Weights of a small transformer language model: 5660 steps.
Each number is 128 + 32 x the weight over its row's rms, rounded and kept within 0 to 255. Layers, rows and columns count from 0. The size above them is the row's rms in percent of the matrix's.

# layer 9 MLP down (transposed), 1280x320, rms 0.143, rows 681-706, columns 160-199
size [100 102  97  98 108  99  98  96  92 102 104 102  99  92 101 102 103  99 101 101  95 102  98  88 102 102]
[[144 139  63 107 122  26 106 170 120 127  84 127 196  75  75  82 151 127 133 114 140 149 120 156 127 132 137 130 166 128 146  73 166 145 156  92 102 113 114 175]
 [170 132 103 121 161 150 115 150 142  68  95 130 112 146  61 174 149 160 162 145 132 111 204 125 144 149 134 119 141 144 143 100 129 188  96 145 160 152 134 149]
 [116 128 177  93 101  99  82  93 103 110 119  87 120 161 113 123  84 148 124 134 120 130 142 103 208 107 159 118 157 141 170 192  97  83 134 191 103 127 113 103]
 [168 167 100 157  98 112 113 133 105 174 110 103 100 121 124  47 173 169  44  88 138 135 129 126 134 116 150 148  95 133 123 138  95 182 102 139 107 119 171 157]
 [144 121 217 134 138  88 195 102 124 131 161  92  76 121  95 133  92 193 122  81 116 102 107 170  37 143  69 114  84  80 158 100 170 119 117 164 186 128 147 128]
 [107 128 112  99 110 102  95 174 108 164 146  67  87 120 163 144 178 101 167 138  92 114  62  64 110 151 138 192 133 149 148 121 149 108 171 123 140 149 152 112]
 [ 83 102  60  91 131 142 144 175  69 145 124 149  98 129  95 133 150 116 114 119 148 141 177 167 132 161 109  94 166 178 143 124  96 156 138  87 104 144 115 112]
 [ 66 107 123 120 123 103 168 119 139 124 164 104  76 138  58 126 134  78 125  59 151  90 138 136 159 118 149 153 144 143 144 129 193  88 100 143  99 127 139 122]
 [137 120  76 151 216 165 173 161 104 158  82 111 179 119 115 114 124 169 196 116  94 133 169 109 129  83 111 161 154 113 107 142 118 103 156 164 137 186 101  77]
 [151 162 113 153  63  88 135 165 182 173 194 142  82 161 113 172 123 134 116 137 150 136 131 119 100 133 123 178  85  68 159 187 160 150  92  60 176 153 135 149]
 [137 148 123  91 136 131 144 161 140 161 159 105 151  78 161 105 136 113 163  92 162 133  89  44  95 115  99  84 134 117 152 139 107 136 112 108  86 119 100  95]
 [ 84 107 132 114 118 160 164 144 140 101 112  90 173 116 103 147  65  98 126 139  98  86 154 147 146 151 177 101  76 132  81 115 113 125 151 145 110  98 143 145]
 [129 152 159 169 142 116 163 147 129 107 126  76 164 151 108  86 138 105  95 138 167  86 136 135  76  80 101 109 125 118  96 122 132 105  64 121 129 104  83  77]
 [100 113 101 107 175 168 166 151 151  99 135 100  80 149 175  96 180 139 108 127 108 142 114 125 115 112 115 146 156 141 112 196  76 181 104 151 154 181 116 161]
 [129 124 150  86 128 157  95 165 118  87 104 109 114 140 134 104 142 136 112 132 111  95  99 119  90 154 135 146 120 150  79  83 169  89  99 153 196 107 155 119]
 [105  92 141  97 124 141 129 148 118 128 100 139  91 133 116 128  86 149 168 155 128 159 152 112 146  50 132 108 109 130 147 179 146 155 115 139 114 132 163  56]
 [137 125 152 128 180 143  97 144 141 124 123 199 125 162 155 117 144  91 106 117 144  82 122 138 225 155 188  85 109 181 114  84  92  98 173 154  95  88 144 162]
 [169 163 177  92 192 141 148 142  99 206 166 104 111 114 118 124 152 188 132 147 124 149  91 121 104 105  92  91 107 139 179 127 104 100 115 143  32 159 133 144]
 [124 105 122 157 119 110 165 112 127  79 156 104 129 102 103  95 133 154  68 104 169 119 161 106 100 162  96 130 168 155 138 147 146  71 133 145 153  95 106  96]
 [152 111  69 138  52 154  91 121  71  73 124 131  75 127 112  81 154 109 105 134  97 100 120 117 143 175 158  99 133  86  72  94 115 107 131 141 174 109 100 143]
 [117 148 172 145  90 139 100 143 138 148 138  56 140  41  90 138  92 151 121  85 148 159 105 146 175 184 144 144 111 223  88  84 112 181 181  86 154 119 127  78]
 [112 127 146 126 140  81  83  87 137 145 121 143 143  94 121 146 116 168 194  93 178 123  86 138 125 157 129 125 125 136 108  93 125 110  61 116 119  59  84 165]
 [110  85  99 128 101 139 155 220  82 150 128 120 131 133 115 121 173  88  88 139  73 119 127 137  93 152 150 168 124 154 139 152 145 152  89 173 170 124 122 163]
 [129 155 157 150 148  96  79  83 146 147  75 141  88  89 194 117 128 141  90 146 146  93 123 100  80 179 191 130 127 135 141 111 120  78 150 134  94 116  89 126]
 [111 155 149 161  89 136 136 109 105 130 159 122 205 162 142  87 160 109 144 180 124  84 130 149 159 144 146 153  80 110 126 153 155 152 129 160 153 142 214 138]
 [177 134 123 173 147 123  93 100 127 131  94 133 103  94  91  82 128 111 165 126 158 133 146 162 109 135 108 199 104  80 136  53 156 147 111 137 100 147 161 177]]
# layer 9 MLP gate, 1280x320, rms 0.141, rows 682-706, columns 160-199
size [104 103  98  99 102 103  96  91 100 102 102 104  98  99 102 104  96 100 100 100  99 102  81  98 101]
[[204 184 113 179 127  50 131 104 119 111 136 123  88 144 132 131 105 135 139 128 134 101 135 118 110  44  98  90 147 180 193 176  86 130 100  77  61 134  74 140]
 [146 132 100  93 175  60 108 132 105 116 130  74  53 144 114 119 137 109 142 116 162 207 140 127 139 141 138 205 112 146 182 143  84 106 119 121 141 170 144  42]
 [119 102  89 161 143 102  90  94 158 175 140 137  94 166  97 111 112 176 153 155  92  96 126 133  85 114  92 151  69 173 154 163 143 114 102  90 108 177 185 137]
 [153 186 133 163 101 171 155 129 128 129  88  87  95  96 120 102 108 162  99 152 160 144 158 155 157  98 104  99 143 149 127 144 176 132  56 144 185 126 136 124]
 [100  90 136 129  93  96 154 136  90  95 152  87 161 129 137 185 126  87  77 133 225  94 108 134 146 147 210 126 137  99 115 136 134 119 167  95 119  96 142 148]
 [ 74 158 118 122 179  83 107 101 116 138 140 172 127 131  68 130 114 104 107  93 112 139  71  91 163 162 150 116 103 131  97 118 166 156  94 183 125  91  82 119]
 [169  96 153 146 154 107 134  52 108 153 185 129 103 118 199 102 100 205 138 105 111 103  71 135 158 173 162 110 222 140 108 140  81  83 160 140 154 103 156  92]
 [ 94 161 110 168 116 101 130 101 150 115 120 143 150 156 187 104 134 111 126 161 134 113 105 137 105 153 130  98 118 112  96 150 145 109  74 126  66 166 109 156]
 [130 128 131 129  97 112  88  78 137 121 117 130 122 134 110 101 139 120 189 151  90 169  67 149 146  99 124  89 130 133 128 100 144  65 147 162 110  89 188 122]
 [182  91 171 117 145 179 154 163  78 114 105 185 123 138 101 150  89 139 119  50  97 129 103  97 157 159 114 203  67 129 148 121 126 188 160  98 141 188 118 166]
 [154 101 103 143  95 101 111 153 137 128 111 123  79 108 124 109 134 128 113 116 121 172 117 152  57 165 114 162  57 144 167 120  95 157 108 184  75 115 151 142]
 [134 121 119 159 135 136  97  72 110 107  86 124  81 139 111 151 104 162 126  91 101 113 128 106 142  66 192 150  91 145 146 146 168 124  71 101  94 138 175 197]
 [110 120 127 160 178 110 181 102 149  98 184 127 100 145  46 150 129 111 138 152 123 167 115 121 110 107 159 100 143 143 136 101 198 134 156 150 105 132 166  97]
 [188 176  93 169 125 171 132 150  94 100 120  68 102 125 205  94 156 100  88 125  96 132 154  72 115 133  99 143 176 164  86 157 174 163 123  59 147 156  67 133]
 [107 142  94 131 148 165 103 148  55 107 108 131 126 141 114 152  96 166  92 138 113 150 110 125 129  63 127 141 127 113 165 126 111  83  97 138 193 113 116 113]
 [120 104 149 127 193 133 173  90 103 136 146 132 171 138  93 118 124 139 157 136  55 177 101  71 134 110  85  97 130 108 139 170 171 123 125 183  64 119  97 128]
 [ 98  81  87 104 138  84 140  97  71  88 124 161 113  97  65 125 156 115 131  75  80 125 123 151  88  98 195  81 118 109 138 112 123 176  71  97 157 117 171 171]
 [180 116 138 196 183 132 104 163  87 144 132 125 151 152 181 170 157 135 110 141  98 119 133 101 114 130 164 153 106 116 150 120 137 229 160 111 140 118  82 113]
 [136 156  96 135 147 112 124 124 126 165 117 124 141 117 108  88 136 192 166 109 147 169 119  88  91 146 160 150  99 113 140 197  96 154 143 178 115 137 198 137]
 [130  81 146 101  99 162 141 196 167 167  95 177 134 133  75 188 157 100  75 188 127 146 130 136 116 132  73 172 143 124 154 120 141 129 125 134 136 170 148 140]
 [147 170 137  86 143 113 100  46 129 103 132 190 155 100  78 124 127  76 134 133  56 172 167  91 146 158 124 129 144 163  93 124 132  53 143  90 124  83  79  78]
 [159  95 151 146 107 153 163 149 115 143 127 145 141  66 136 195 151 120 114 168 165 111 172 138 106 119  67  91 154  82  95 162 158 105 147  89 119 146 153 119]
 [136  76 149  81 118 139 131  89 124 130 113 174 156 173 172 172 189 160 154 191 133 121 148 126 109 157 127 118 130 133  66 116  97  91 109 177 131  81 104 101]
 [212  85 137 161 137 106 133  83 161 118  81 145 100 121  94 111 114  97  75  77 154 127 124 130  88 101 188 196 133 127 110 167 114  79 167 129 117 120 176 132]
 [150 155 140 140 183  82 124 133  79 125 180  82 122 122 144 129 158 165 126  72 100 168  70 132  90 143  92 125  72 126 133 148 103 166 124  76 110 141 162 143]]
# layer 9 MLP up, 1280x320, rms 0.146, rows 682-706, columns 160-199
size [100  99  96 106  95  96  99  93 100 100 104  98  99 103  99 101  96 101 101  96 101  99  98 101 103]
[[104 166  94 102 167 119 118  91 138 100 179  74 120 132 131 163  87 159 113 172 136 131 138  99 135 133 157  66 147 139 149 145  75 115 169 143 103 181 126 138]
 [130 130 117  78 199 116 139  43 105 164 139 184 125  99 115 124 103  98  93 129  66 113 135 115 113 105 165 179 128 146 177  72 127 129 134 107 129  71 147  49]
 [127 134 144 139 102 136 125 184 118 121 130 132 153 160 122 160 140 114 166  89 131 152  92 140  95 100  96 126 121 104  95 116 131 137 117  92 134  89 105 148]
 [ 82 177  88 136 161 118  75 105 129 100 134 178 138 138  89 152  83 181 135 102 131  94 121 144  86 122 103 112 157  63 127 125 119 168 127 110 155 129 103 131]
 [129 151 109  99  99 138 119  80 160 107 142 149 129 112 109 117 127 185 105 107 131 172 167  94 152 160 134 109 153 106  92 115  96 129  90 132 205  96 143 122]
 [152 133 124 128 183 107  85 134 146 139 100 180  91 157 148 159 108  50 146 150 113 157  85 116 174 119 129  90 140  77 143 128 126 119 108 109  98  99 149 106]
 [114 133  65 170 115  93  97  91 170 153 105  98 129 150 117 162 145 139 113 101 141 182 119  74  55 156 130 101 119 155 136 167 113  51 134 180  97 164 169 106]
 [ 78 159  64  51 208 141 184 160  96 131  89  83 150 105 111 145 125 116 108 120  92  92 163 143 127 157 141 132 182 127  80  74 147  92 153 115 126 162 156 105]
 [149 120 110 122 124 110  65 141 117 150 140 140  64 141  67 126 168 139  92 143 150 135  90 102 139 124 144 138 109 109 144 163 101 111 125 102 100 122  95  65]
 [136 148 226 165 114  62 128 107 137 148 188 143  94 153 132 126 147 159  82 173 112 166 103 116 126 113 110 125 114 150 116  90  73  91 137  93 157 105  81 128]
 [151 119  88 149 163  57  82  45 111 172 120 177 169 196 124  89 120 100 141 156 103  87 155 132 120  93  56 161 196 164 161 134  91 153 108 149 175 105 169 105]
 [113 127 165 130 162 183 143 110 166  78 176 196 143 156 129 188 190 126  80 144  77 130 104 128 111 134 172 117 155 184 100 164 104 158 112 119 104  40 101 128]
 [115  94 113 164 124 128 161 109 135 141 121 111 197 117 128 103 126 141 196 151 201 167 157 127  88  59 133 133 153 141 157 100 218 124 146 149 119 118 137 122]
 [110  84 114 130 148 152 165 158 122 105 207 150 131 139 159 152 142  87 125 137 137  88 136  77  99 167 171 134 167 149 135 111  95 109  99 158 124 160 160 121]
 [ 71 220  73 126 134 124 159  78 136 115 153 114  70  74 155 135  96 167 118 158 121 107 140 180 141 171 115 102 126  76 160 128 147 107 110  67 101 142 138  96]
 [127 198  96 140 147 137 117 129  93 108 116 165 153 116 159 161  65 118 109 145 122 122 143  92  80 109 151  88 134  59  65 139  83 160 123 167 170 173 138  56]
 [141 131 149  94 147 155 119 163 105 144 167 168 107 185 138 145 117 155 101  87 150 146 170 137 157  98 135 192 154 101 150  96 178 113 114 144 143  92 126 137]
 [114 216 174 106 140 104 101  67 140 167 129 160  79 123  79 107 101  88 127 139 153 136 126  86 204 131 174 135  84 162  73  69 115 114 146 228  82 119 127 123]
 [120 134  85  99 101 131  71  99  92  94 133 157 179 164  68 176 156 170 128 110  99  60  78 152 100 139 182 117 121 116 120 107 161 173 118 142 107 180 162 145]
 [146 153 135 128 136 145 112 114 157 101  84 109  81  90  86 166 111 133 173 129 145 147  58 161 165  95  92  92 103 129 133  95 183 132 124 112 157 132 150 105]
 [159 130  84 157  97  74 179 109 152 136 129 106 131 131  93 117 126 141 193 108 103 152 104 130 124 170 118  99 120 136  88 147 131 140 152  84 101  69 120 170]
 [195 147 138 128  85 141 133 171 142 118 138  91  77 129 117 144 126 113  82 126  82 106 167 135  79 134 119 129 188 188 115 154 127 173 126 114 191  97 151 125]
 [145 118 119 148 127 130  38 135 121 137  14 168  85  92 172  88 138 121  99 182 121  85 141  95  92 115 160 144 110 103 144 149 198 127 112 114  86 123 125 113]
 [154  98 124 184  45 179 164  97 153 132 147 123 120 183 112 114 133 119 114 128 176  82  61 160  88 106 157 155 163  84 152 120 122 130 139 164 123 127 136  48]
 [139 144 119 124 117 133 114 123 146 164 206 121 148 140 143 172 139 160 135  83 146  86  87 136 104 123 181  79 129 139 137  92 184  58 200 155 141 157 173 122]]